config = dict(
    num_hidden_layers=14,
    hidden_size=256,
    num_attention_heads=8,
    num_key_value_heads=1,
    head_dim=32,
    intermediate_size=1024,
    vocab_size=8192,
    hidden_act='quick_gelu',
    norm='rmsnorm',
    norm_place='pre',
    norm_eps=1e-05,
    positions='rope',
    rope_theta=10000.0,
    rope_fraction=1.0,
    qk_norm=False,
    attn_scale=0.177,
    bias='none',
    tie_word_embeddings=False,
    parallel_block=False,
    init='uniform',
    init_std_qkv=0.0303,
    init_std_o=0.0,
    init_std_up=0.0303,
    init_std_down=0.0,
    optimizer='muon_variant',
    learning_rate=0.0119,
    lr_mult_o=2.0,
    lr_mult_down=2.0,
    lr_head=0.00456,
    max_grad_norm=1.0,
    warmup_steps=200,
    schedule='wsd',
    decay_fraction=1.0,
    decay_shape='linear',
    final_lr_fraction=0.02,
    batch_tokens=[16384, 32768, 49152],
    max_seq_len=256,
    doc_mask=False,
    train_tokens=253900000,
    max_steps=7839,
    dataset='wikipedia_en',
)
Each number is 128 + 24 x the weight over its row's rms, rounded and kept within 0 to 255. Layers, rows and columns count from 0. Numbers have three digits each. The size before them is the row's rms in percent of the matrix's.

# layer 7 MLP down, 256x1024, rms 0.151, rows 0-255, columns 64-95
102:139135148184134119126132095100146161171105129142082123090125120139146142115084109128153112087121
096:138146137127093114106138140120103143155131050106106133148121124137115078149141169160120134091181
100:150131138147159089122129124144149093122146120156127144135138147144149114098087102145111187165081
100:106105136065177153104100160147078152104165119182124114166105118086129153110118147120132110159119
103:110139140143099150150101156147135133130135118149137114157140134129082137114082110136126103116101
099:121126124110124106089096113115147122127121063147124122123142096103122101129109096142132151134087
101:137170108060141149143099162121116144129137117122135096113091145143089144129110168129139158140098
102:139133145113145097113149142108106148101174152148146173156137177134154109127146106137129143109130
097:135096114130131155170088108129119100168140149157143153170131156091116137139113132160140109151137
099:156141088118129129092125079114149139133149149154143191129120107129121151137146133117143108141159
101:120131112074147130134114212144160088140166125158159102123124124100143144109123114161102172126137
100:137128141169142153131119124129120129150149150093113115121123127131149107127087142099101087120098
095:089138102129146108124108094155109119121151096142143125156176149134087139133131126185139090142135
096:135109138159133093108113132120159112141100192105135124103102148165116127129116180106157169141150
100:152159117130055097087116126107108088125156121118111075155128128138139096120146123147084140171112
099:151137107138159130118135110140145106173105096129147117120153107131136109106166138138125133110157
100:133097083082079135127175120137164112124106136106133116112149142096137158143144112113131138125086
100:130127140110145110145087098106137144150120164147114130141190157148132117100108086128107109140157
096:142133139114144181145121068153085103137150111140140145126125150124139160135115128159134157146118
099:098127173137191136116113107127164140120131107138104108139129108134131134109167116172155150138123
103:079143129147124137101119150147181105135106161095114108140062122083106138150108120078163121142147
101:142107138108130130120122126128148151127108115099165150086123151170120155134088174150163118103130
159:105102114142112099139110171104111137182164077130178139148167104135107113175120109139135118144146
101:148099060074105127165143132137138089124111174114090112127114130143165144098091153149161139123094
102:127136152144105143205165138114094146148136148137104148152126128117087152110116104133142136124166
099:136079119098167132112100139123174141130119079134139128133112103145098146117118125122169088130149
098:142150126123121153117142119135141083135145146195130133153103109125099107128137166137139096134144
099:097163143124155141139162158144099068143118120132146142120113140097110156160125107176122116128147
101:109111118116157119129124171127100168114172111126109130138109127133149158135149120128112129138138
103:175106133096128138151115111135155139152095138141138165142106111107103165110132133096116132101120
101:121122146119138154157081127148141146131132075154138118100109152108166138159137109166117107094166
098:084113153112153144142176133134119152094111122120135140113119107127097142152130132135107156139148
100:052109115119094127117136135102112121138137148155132109147096167101141145136138123106128106127111
108:161185186092148118097147131128128094129162115094136138121131123122111116168102100154151139105132
098:107147110114120147097119124135157143121143146129096099157117142118136169160130103124101130115151
102:164155132099103132069116150119124131133112141135105131158130134169117101125116147092089132130101
099:116125144148107107120125127069081132161116106155160136106083133111142158119131130143106162129105
095:138121146121142128084093102100107089133142116152060141125106080136092140105156143124113088120135
100:171139135097105084128167100160110111143155165116153164129131123107104168135133132141118142150090
099:107127143123155122100121110131177106118122088123084135173130114124163129103117168142124095140147
095:080157137129117118115177165121113155135143097137153098115079116175119108097122161134141122103125
106:120114171125151127171142164165133158121122179145114166127110118126102119102139127125161097094136
099:133165078134158117133140075100197165124152095093176152195169158122111111135109150122123140156127
099:149133080109134163089112128090131132123131114125131124107154135140092113129132142105109135157124
099:138133110133135133126066122127078140133161117142144145074139129085115163110112149129121188093154
109:139144121159151158125103111122087157097118140151132158128116137127085111178169147076137155111118
095:114154130130113128121140099126113134143107069152146133104146146125135128118185116088148149126130
095:125096119125159110096118126116147080110131112126123120111113126117095119121085101128112129186133
101:141142128102071134117144151116178113130136177112083127101126130114152093110174133125109152184155
099:148110097094100112130141166111116113148109127135166158143153174117145100074135135143118093138131
098:126155154127163184139045142163112109134158106164129101151101115169158130160170104171159104186110
102:160125125120164115107164135142150153119130126137113119118123124087126132169155149151145110097131
102:175048150186127165160133136143150135129128161133131164129123095111119110120152092128133118114098
097:119066076163127133152121133156115112156103178154123131143117136108137176161135137128129090105100
101:105087101112132157129145122084187165154126138151121130136116139131148149127131129102128099178069
097:091128133135145125136152137106135144128085086091146101168113119122113133138162108139097110087155
093:154130129152109130088100135120079087118116129160088108130087096132107135108120088102121175125116
108:132113115094138142073141133110162161133128143136103139109125069147150165115109151133143134143124
101:133114089150130152134093156145148105105161126130134120121135109094114223098161104168088148148076
100:171154146119116116131173141148086128160090176126154143149134136157163080136137139128119118107107
098:106151105124118143102134103127128096143142161092165140131114138111149109108119144116117146126105
103:102093164119139122114162124109136176111147106123107126139109164108117138132130145090135106140108
093:138167100130136143128159112203151133101118163158152066159124116151106160116175114157061136123120
102:118137132118143172122130118131118088119129144097073121107121144102085146145124108129125118134172
104:134084139087123154087148144139142169128081145142153143145129141089135121097166189121128126141118
095:148125106138140130102119134133126107108105148106147131152159145049121167116131140113131142117129
096:111113121121107086110172162128146168113089139146142137128139115118133123114125166158149126151099
096:087102081161099091120118142109106099125154129128143104123129148143098065167103118130154116133083
097:109105123130116097137121103153189090108154137100166156131153117103136149124149081145143086112150
098:115172122116139171088100141115110144143103138150123145103131125150149117110121133105128112130131
100:077148131125152120090142141121147169129171121142132149147140083169113139090148158089143146119144
100:110137150145165122139128120112088129088106188100103136098152115131129124128155183137142156151145
113:151117153146114118108159165098153115119149132137171118146105086157106110120137148136175137124123
098:122085149156131137100130126120151171138151147109149169136120130120168117134130127136132105137133
099:133150130142105173153137129105102180114169186104115117106145117106114152115165142112128126149141
097:132078116141146106142107138105135160096159109110124161089136097109115159121120189121177099133149
101:118105105108114119115149092128119128136160141124102108143119158164085100132095122148112114117120
098:121074144145135087125152106084128125114165140143182126120138174106141136152177170130150106181127
093:120140109121096098120136130132132133125116159127139177119132145124112124107131123163143090120115
096:142143106162088114132116091145132136125138099101071132137118110142114056094153164155185153149106
101:170127142147151119127127115134147113122115136121155122120089119088125102136131144148159091109130
100:093139111151140135121122138170140148106171129104113173136092150124128110141106173133141139158134
099:135158146149165154154088132111139135133125150145130153141138119170106124172078130182166100136173
106:145118158165113126154120110107135110150165087064128097132113140139108132132176120087160127151118
100:123146113115106104142121133105147150129129138113114088093117155120145113145156114129128149103130
094:114142164115095086072123139133104167115148060106139111115173135089144090137133098114112153174126
100:122102148133125114142120130117144153087088090125166143109127134099117122174134144132152171139109
100:122096169146093116087120105137108136125134184185144108116107127097123120122142130142130155167120
099:106115130092134149146139112156106110113135096159144141091167143102141170096124126153107148112109
098:143158178093129120109086163107172064158126122125128141105109119099145149117155142130113121146140
100:134101116120144102125174133174140122107147100125096155110142119114139145132177127106130144116124
097:134121118067107115121172159131139143153154146137116124147139132124136138149143141072057148120113
101:103121098169152137133145139151115120159154117121123148102124121139153147080112109161093098191093
100:148149121135123112140106148121153161095125101131125099128165130084120159133126140167124061121147
103:132145125125100092162128123134153107113115109118116149136161135147094123145156122128176069129132
093:145140115097148120104169129153187161119100117097134133122115107120088097120110121127143037115126
103:114124100132130119117174092084127155159154141142096155146110147141115122140113141100117131038131
101:122134151129130163152092105151161080120190132106154149126143137115168136134124120124145120145138
103:098168111123111144172161113109106127140126100148119158120144163131136138111139123074172095134200
099:159150103149107115097108144123106140137086152113119147118086118135090134120117127138106164168113
104:127144137173152141142135130117108139087079129130105119138092134139145125146104096144141094107136
096:105156108105153151102116109117125098128119098136093151104157154121108159129082164142149214125092
100:106126166120113108129130107128120130114110113092119141143121138133141162162154144102093108101151
104:139096082118124145125125118128072123123076098146141148120141118110110167155113177139152177133137
093:094130146120150090137154124128098141094125126123123114163160120140135133134103133146122144118120
099:125122132118138165117122106161118165112113109136141160127079122178137133090142134131091116116093
100:126101132131114110156144136089104155155105129129113166132146128158174108111098127149148093154120
098:134165135104121140133125146063117119145158102129124145133092128169164122114088149151158097115113
105:103101124127126139108131109143117148130125092117138115145158098105087105132096111104104135114116
096:109165140169130120120089109138120165080155126134120143130130126126110116075137133089147162122117
099:161128130161133132141098132119129152132136116103115138102099131135153134138127117146132141117102
101:112128134144119123101159134124162138102136153136091071120131145134105110098127165097115139149168
099:140118079144107127124121139123105124101125151151106145107177140113122131083113102122170147186153
098:107104116124129121121107109115114119121159178124096080107133130124115096136105128156151130144102
104:109071177139116127075086140148085106078147111134093138134088126122142156117143141116161106106136
098:088131121154100105144108127127107125092140158145139092154169146132113151161111130153082153120141
104:101114137135145119134103122137135134122113116126130146158145131172141137109122110105131081086092
099:146150178118122147130151140136136072151141119077108155067113097157123133147142128138036137126106
098:145173147134153093151121124134108104146106155116137139109104142123134153152105132104113136167098
099:120097137154120128132139141109134140129141128117132111138118157103148120131133123138104178116132
096:075156107158102155113134148132158129154119140096123108143106118162102141099121160176140134074084
096:079136124117109128107148151137101136096121110104171096142151162147126130158108139136108154110125
099:132172187145152151118132168130182150119142143132117117152112196150152127145103138115085098129118
102:108147156157102124184093095120116141159171123158133134176109133150141178108141133135188139165068
097:140092174124096141125163134125154107161171169110123122100140160149131171099158080120099144149159
105:153195125125115140188136143137111120078157096136130154125064140125105120124146076120122140104121
100:098113145113115098078117147139076102138132096109145144160099120107117143147137145097138181098105
097:133153093140137126109128115119121098108105108131138127147131102160144153128114099109118147128116
098:134178131095101161139155148127136151114113120132137144122174151123151100134137112127122139139133
101:081143123093121148118108132099162150162152133117155144130092111113101122125124196168157143138117
097:101118107130095109157127131102070164101120155079132113135155109176114146137126198131091144120097
098:123132105113155136124100149152121151161132120111103116138161160095108102132138157088112145053127
097:116115155122130141140151164143131131147138179148092113119144132110132125127125110111101150105121
104:126137136107158109118114151126139116120138147110106128163089102167134123141112137105094119173096
107:140095119124113138136137104137125163128125144133119150157115152144130158125119098140130115116136
097:117118106115122135122075131155145145136106157144101100097088122140088149125158171140066170121114
097:122125146144113108112132094101121143146168161054136127120114103166108117135135143099120108126131
098:114117164139123143129123148167125140145093144153119102141139131131117144164167138128095133098110
102:132203069122118133150161130059116141128093144129107130126097122075124070130125131142090126119116
097:120117124095153093130155156122104111139129138130125107086162121176129161140144113133123157105157
102:153123113117124135137121094096138143141182146178101103149134118173139176113114135144098086103163
101:140112074177087148154171111157084126136171160154115124128108137143147116128128118149087130144097
099:147156113137122098128130158144144090123128134118139106127132128139141101142164152130157143103125
098:126155181149131109067112132145164137104139077128162130125135116135167135149120147127114126121154
099:136077123190159113107107120113127136081133152099114154124131119151105128151103131138089128136151
099:112148151143144113126171144095094148116113156150139129132152153141115137138152093109113116117142
104:128103154201148126125168145074108125139121130107173119137129148135130168180161119095156131129144
097:159142059091118169128108130161135103136152116072122096137142097110126124140138118163097058224152
099:163150116108108112122129136138115172151091106130087153163111125139137115132178108151102110137123
102:102116155142117073120151158082089115134097107086107133177147135144090161145141085159154149151108
098:128198199133141107138128133098127195118133133189119077112137148110132136181129102129097103146147
103:067073140135112165095168147115152160133148126162165153096135127111122172124144150125145110145135
098:139108151176101104065121134153168127086127127169140178134112123144114175129145127092102102095137
099:107138117183126082101138158141089135130120148130129126109183100184170153151090110124134142138135
097:106150162138114074084163115130114134095134162141113133125108121089150139122119089172097143105128
101:180140112111066108179151098145127148143062133124127129064168161117107145110163132151089144128139
101:152147154125097099148108131124144109095122127147092097173119086178126121173126073098093120155125
096:128108165087157130141191116084146138117108150135114137116121124158116148105188118075069118149135
098:135126112138132110112077119148096123133121083136107110150112141128168137145144125127120136178156
098:143093081143117168118146140133156102131133123119130072139132125159130177114112121104162084123143
096:135157136102120152138131104124131140119153119107149134120117113130164127148131134133133125100123
107:124083108096120148128117118090144107151115121092132101112119142149107141059088119134089149122143
098:122085153095149107047171128145099123142112127121131106166147151130119100110133138132140138108131
100:154122124129131112115147129113122126138146135169116134110133137178107123145138117135125109119129
097:140100111129098108145082125135106124147147170164139133146161149124115114130122150110114129161084
099:129121161165125163093109163108093137138145120137151137087145154146090118123135131167160080159136
095:074097139134170112150217144112186140106148145143127120159130117102106117138133175151154147135209
098:174101077097115088128135123106128088150126116149133171117104115127112155114139130132146153137155
099:123157098146123121139067119096131115080097080124098175131133134117136165141123132110165066136129
098:093129096155115139140142139088100092116136126184075099128117127143155130158099091181123106114161
095:141118164144105146142094149140131161148126136153136169173124105129118134176130126149099146163127
095:059090158138099119124125152135116107109146097188148122134121110135134123113129101143132094084134
097:110130135133144145182134111139129138117179105127121142143174088094175156095136184102100117151104
102:116123131128150113124083148109119143091109106132161127136115162140135097162100158128114093130115
099:138153127109099159124178156082096121152169136113117141131100143149108132111132154128111088133171
099:137118191098176123133153122114130115103115098140155107080128125140175100114145074083106098169149
096:112108118134125148155118147088153184145119114150159132126130175141107168174108100115096140153154
097:154157124155149114080125116110139155163100180105148147127128128154139133141114150110134072141141
101:118099172152156135080170159169148142126149073100110160155152144121127103095100169132081143135098
106:125167106155174126121121151154113155095088130123085153089088097153109148113101172137182153121098
096:145107190125120079060141162122153090126123173144128146115107139098146119063108114122107105089134
103:123144120122130154096135130122145105095134148180181144150159101155124154133126107144098087120139
099:119132127127123159125137118082156132139118137149155146141178098134145134115105151121084113117168
104:118135127131151149098125138143095175162101135118129164134147137127079122096138110127090140116133
101:122098099105155077113162157186158114109141100099115123140119148117167115092129126129083154100121
099:129162152094139126169096141088151126103111120115117106128146165093164141150130097107129120150150
100:162129125116132142108103148170087124122145168185110102133143165164151109120090128179126125126131
099:159165149168120102135096119151117145130107139156145167108102130133141157145121096136160109130178
100:142139127109128100115134131096131107144089131132148095111093151130165143142161137132077140126127
095:165137128123145098147103127057098159137095110131102114122134096128122060117138114153133160140082
097:134108133130157094152127103172141146126165117155141154108136159045150124116155121162098155159125
098:153063127108146120153172141130107109124110162145076211127172099133143133106120128155207157142101
103:119124089127148161103072155112143196141129091128130098070115154103137136119125139137137132115123
099:129130138138124105088147129134132134154102163156111118140151142087172114155100097160088174143139
100:079116115144057141102101106073091140114136138150092172108117110194171131126123131152132135133146
100:175145130063105104123155142102152152135120137125125115122154150107179140111142117158117163149152
098:116091084158162143128100109118122126170085132091130133139113135130130091113078146133104096113121
099:127106147139164175166157135114153091135122126139110178148117170140112117121066132113136110151153
100:158103096094139116136130132131115109109130089137122150105173095107146150130146099157120214138108
101:126133131102117105118094126147162113153116114145141126127109106134139151117111128124146093136122
098:120153158162182150115136123115143073132047153113094144130106139105118081142113120141139118136146
099:125111117124154149114095153141115116109107141153119133126137118180137119162112153103074124113120
100:158118168106143128146129135128080115085129177074080154086098126140127117122143132151150167119113
100:135153109140153131112063135130121141105149113152144106135101141106095152109114106126151132145147
102:131083126132146123165127159218138147119155134128104140153120131123153121151192171124120084120121
097:131140099125152144091126102140165136129136133092149147111164148114149130106128116110116134106124
100:108144145174141167138107191140162146131134126141127151127179134143113117145085148122083123094144
104:063151142140096101140130105108096109139116165091119138144115138142119122154124078119126067076109
117:147144124143094096169132158134132114105117075095099142115121153095134138079168076157116136119146
099:177171104107124140110139127133137149131138073134135187154120121136096179099151118128159174150112
094:131152152137112089157090138122170143126121164137152200144118099099174111151142116143124162114113
098:110114129129158091187150153166176153136141110131152120133120151125118132151109157068184094124103
098:094083152112170095148130143131105128148143130130144117146119095108139154121134126107116092066068
100:129131137121144101134140139102098084158146124106143099118094084100104100190185117114083136135116
097:120145113140157121115157110121156111136132114197131163121119087115117133097117121171046092200173
100:118118114138112126106127118117127104159115167127137082129091127131116094138140120118128137114126
103:124114165108144143140141095163153119110128173107125163123183161139119154119111106146135114134112
095:125114133108134097099137141122126146121102121134105178112133094112099171103125135116107151107151
097:134155131127136129110157150113119111088136136119082155147126165128181159136129119140119131123108
103:160111135121141139117103130112138102136172128122148087114165141140114080145099116148109124118141
100:163157166126168145141124116127118147151151136126123163093097133124149109157118136107139140063193
100:128181115178131102143101102108188114112131064114115150132108163115090120141146116077127093151125
098:133161138138124154114101117117116145135156160144180117174138167148069169121182091103118129138171
099:114113124158160142108150166075133155094122170123123168130132115135146135163153155122171102158195
097:113123151125119084166139132166141101109123103113142161147102145076130132094133146147118126161122
102:113110146118143130083125159144145141121100129140105185135130100122123139123159144119142142114115
126:136151114105146142189125136137198162127125123103099158118135180127125154161114174106155090102151
095:125136124125138170120132113115161080136145111120166082092128132094137106141137126176103105119137
105:125114091145154111111127118145161096106152135120130160172155092146159128120110131135148176140128
098:094097096134117150057125133136152183099165159119193131133086107131132131138132150117134107115121
102:109110138143111129100123120116126154140126102118150104160133119163099130136124134127097109111171
097:109111107141141149133122131145089115129083116131112123150137123130104094133118133144163118158135
111:162118152128147108124097078120164155074125184137193053189133138133171097099148132109127113127157
096:122159139144148137111108093151115111172090123165131129121070117122107114130096128069123122115130
099:129112131145139153125119143070136100186163142199130151186145146129132121122126122118160131116118
100:129153109141139135147095102145163131157140136131125139103136114103125121106146132115167160145117
097:133108167107155167133122086146107132142097104131118166142129158104145112129139157131095089115112
103:117176155149138108087159152138107147158111113169118144134133156090150149149140135127133161092116
099:106166156078097096130106154133113113099140115133133147195111156095128070151101142127123117100118
100:125124151136123085096117142117104123115108135169131126124142132144127115094109128137125105135118
101:153116118131104098121195131132134101110161093093146128128152136118131131138098103143067170170143
097:153136127106177114090113134125120125143157123119135086110106142147173130141128132126116142094143
098:154105120132153088132161103145122135130094127112132170148123102138175130117124129125089147105108
099:155144118121113177145161172113115128086131114112069117125125130152129125135135107103164080151119
099:124142123115113120116150139121146123099134096173113122113117111128141090107130161114086129168110
098:116145182146119089122175146122134100160111152079130145112134089098154141124121141152190122084129
097:096164111155095136113098144143105144092144143126135127138124125107152134147115167146145171118168
098:108165127168165137085116132159122085134124106123111109139108125109133173129127138097108130167137
098:116128137146166184126166128132130163179144125163121125147123054143176094129190145156172094158133
098:136169149122134087139119134140128109106146166095163091133153070103130144117083082107144155122127
097:139120230144148131095106120147151060133135099100130112087131114079130129104114112134154121129109
100:087140110150130187167145161143081117150116079142119158105113155117141138135114110138136127118099
102:152121143150165113161124124176140108135145182169127126102110123147171135110135109155174175114115
101:121111108172137143121099163147136160120071139137117114108124106154102116115128111140120156146120
102:116104107144175141144139056122104137123100079151133159118111152134104128117146112141091121120132
101:088146101119142127102076110153126132146106100077170179146124121101140134127122105154119140148102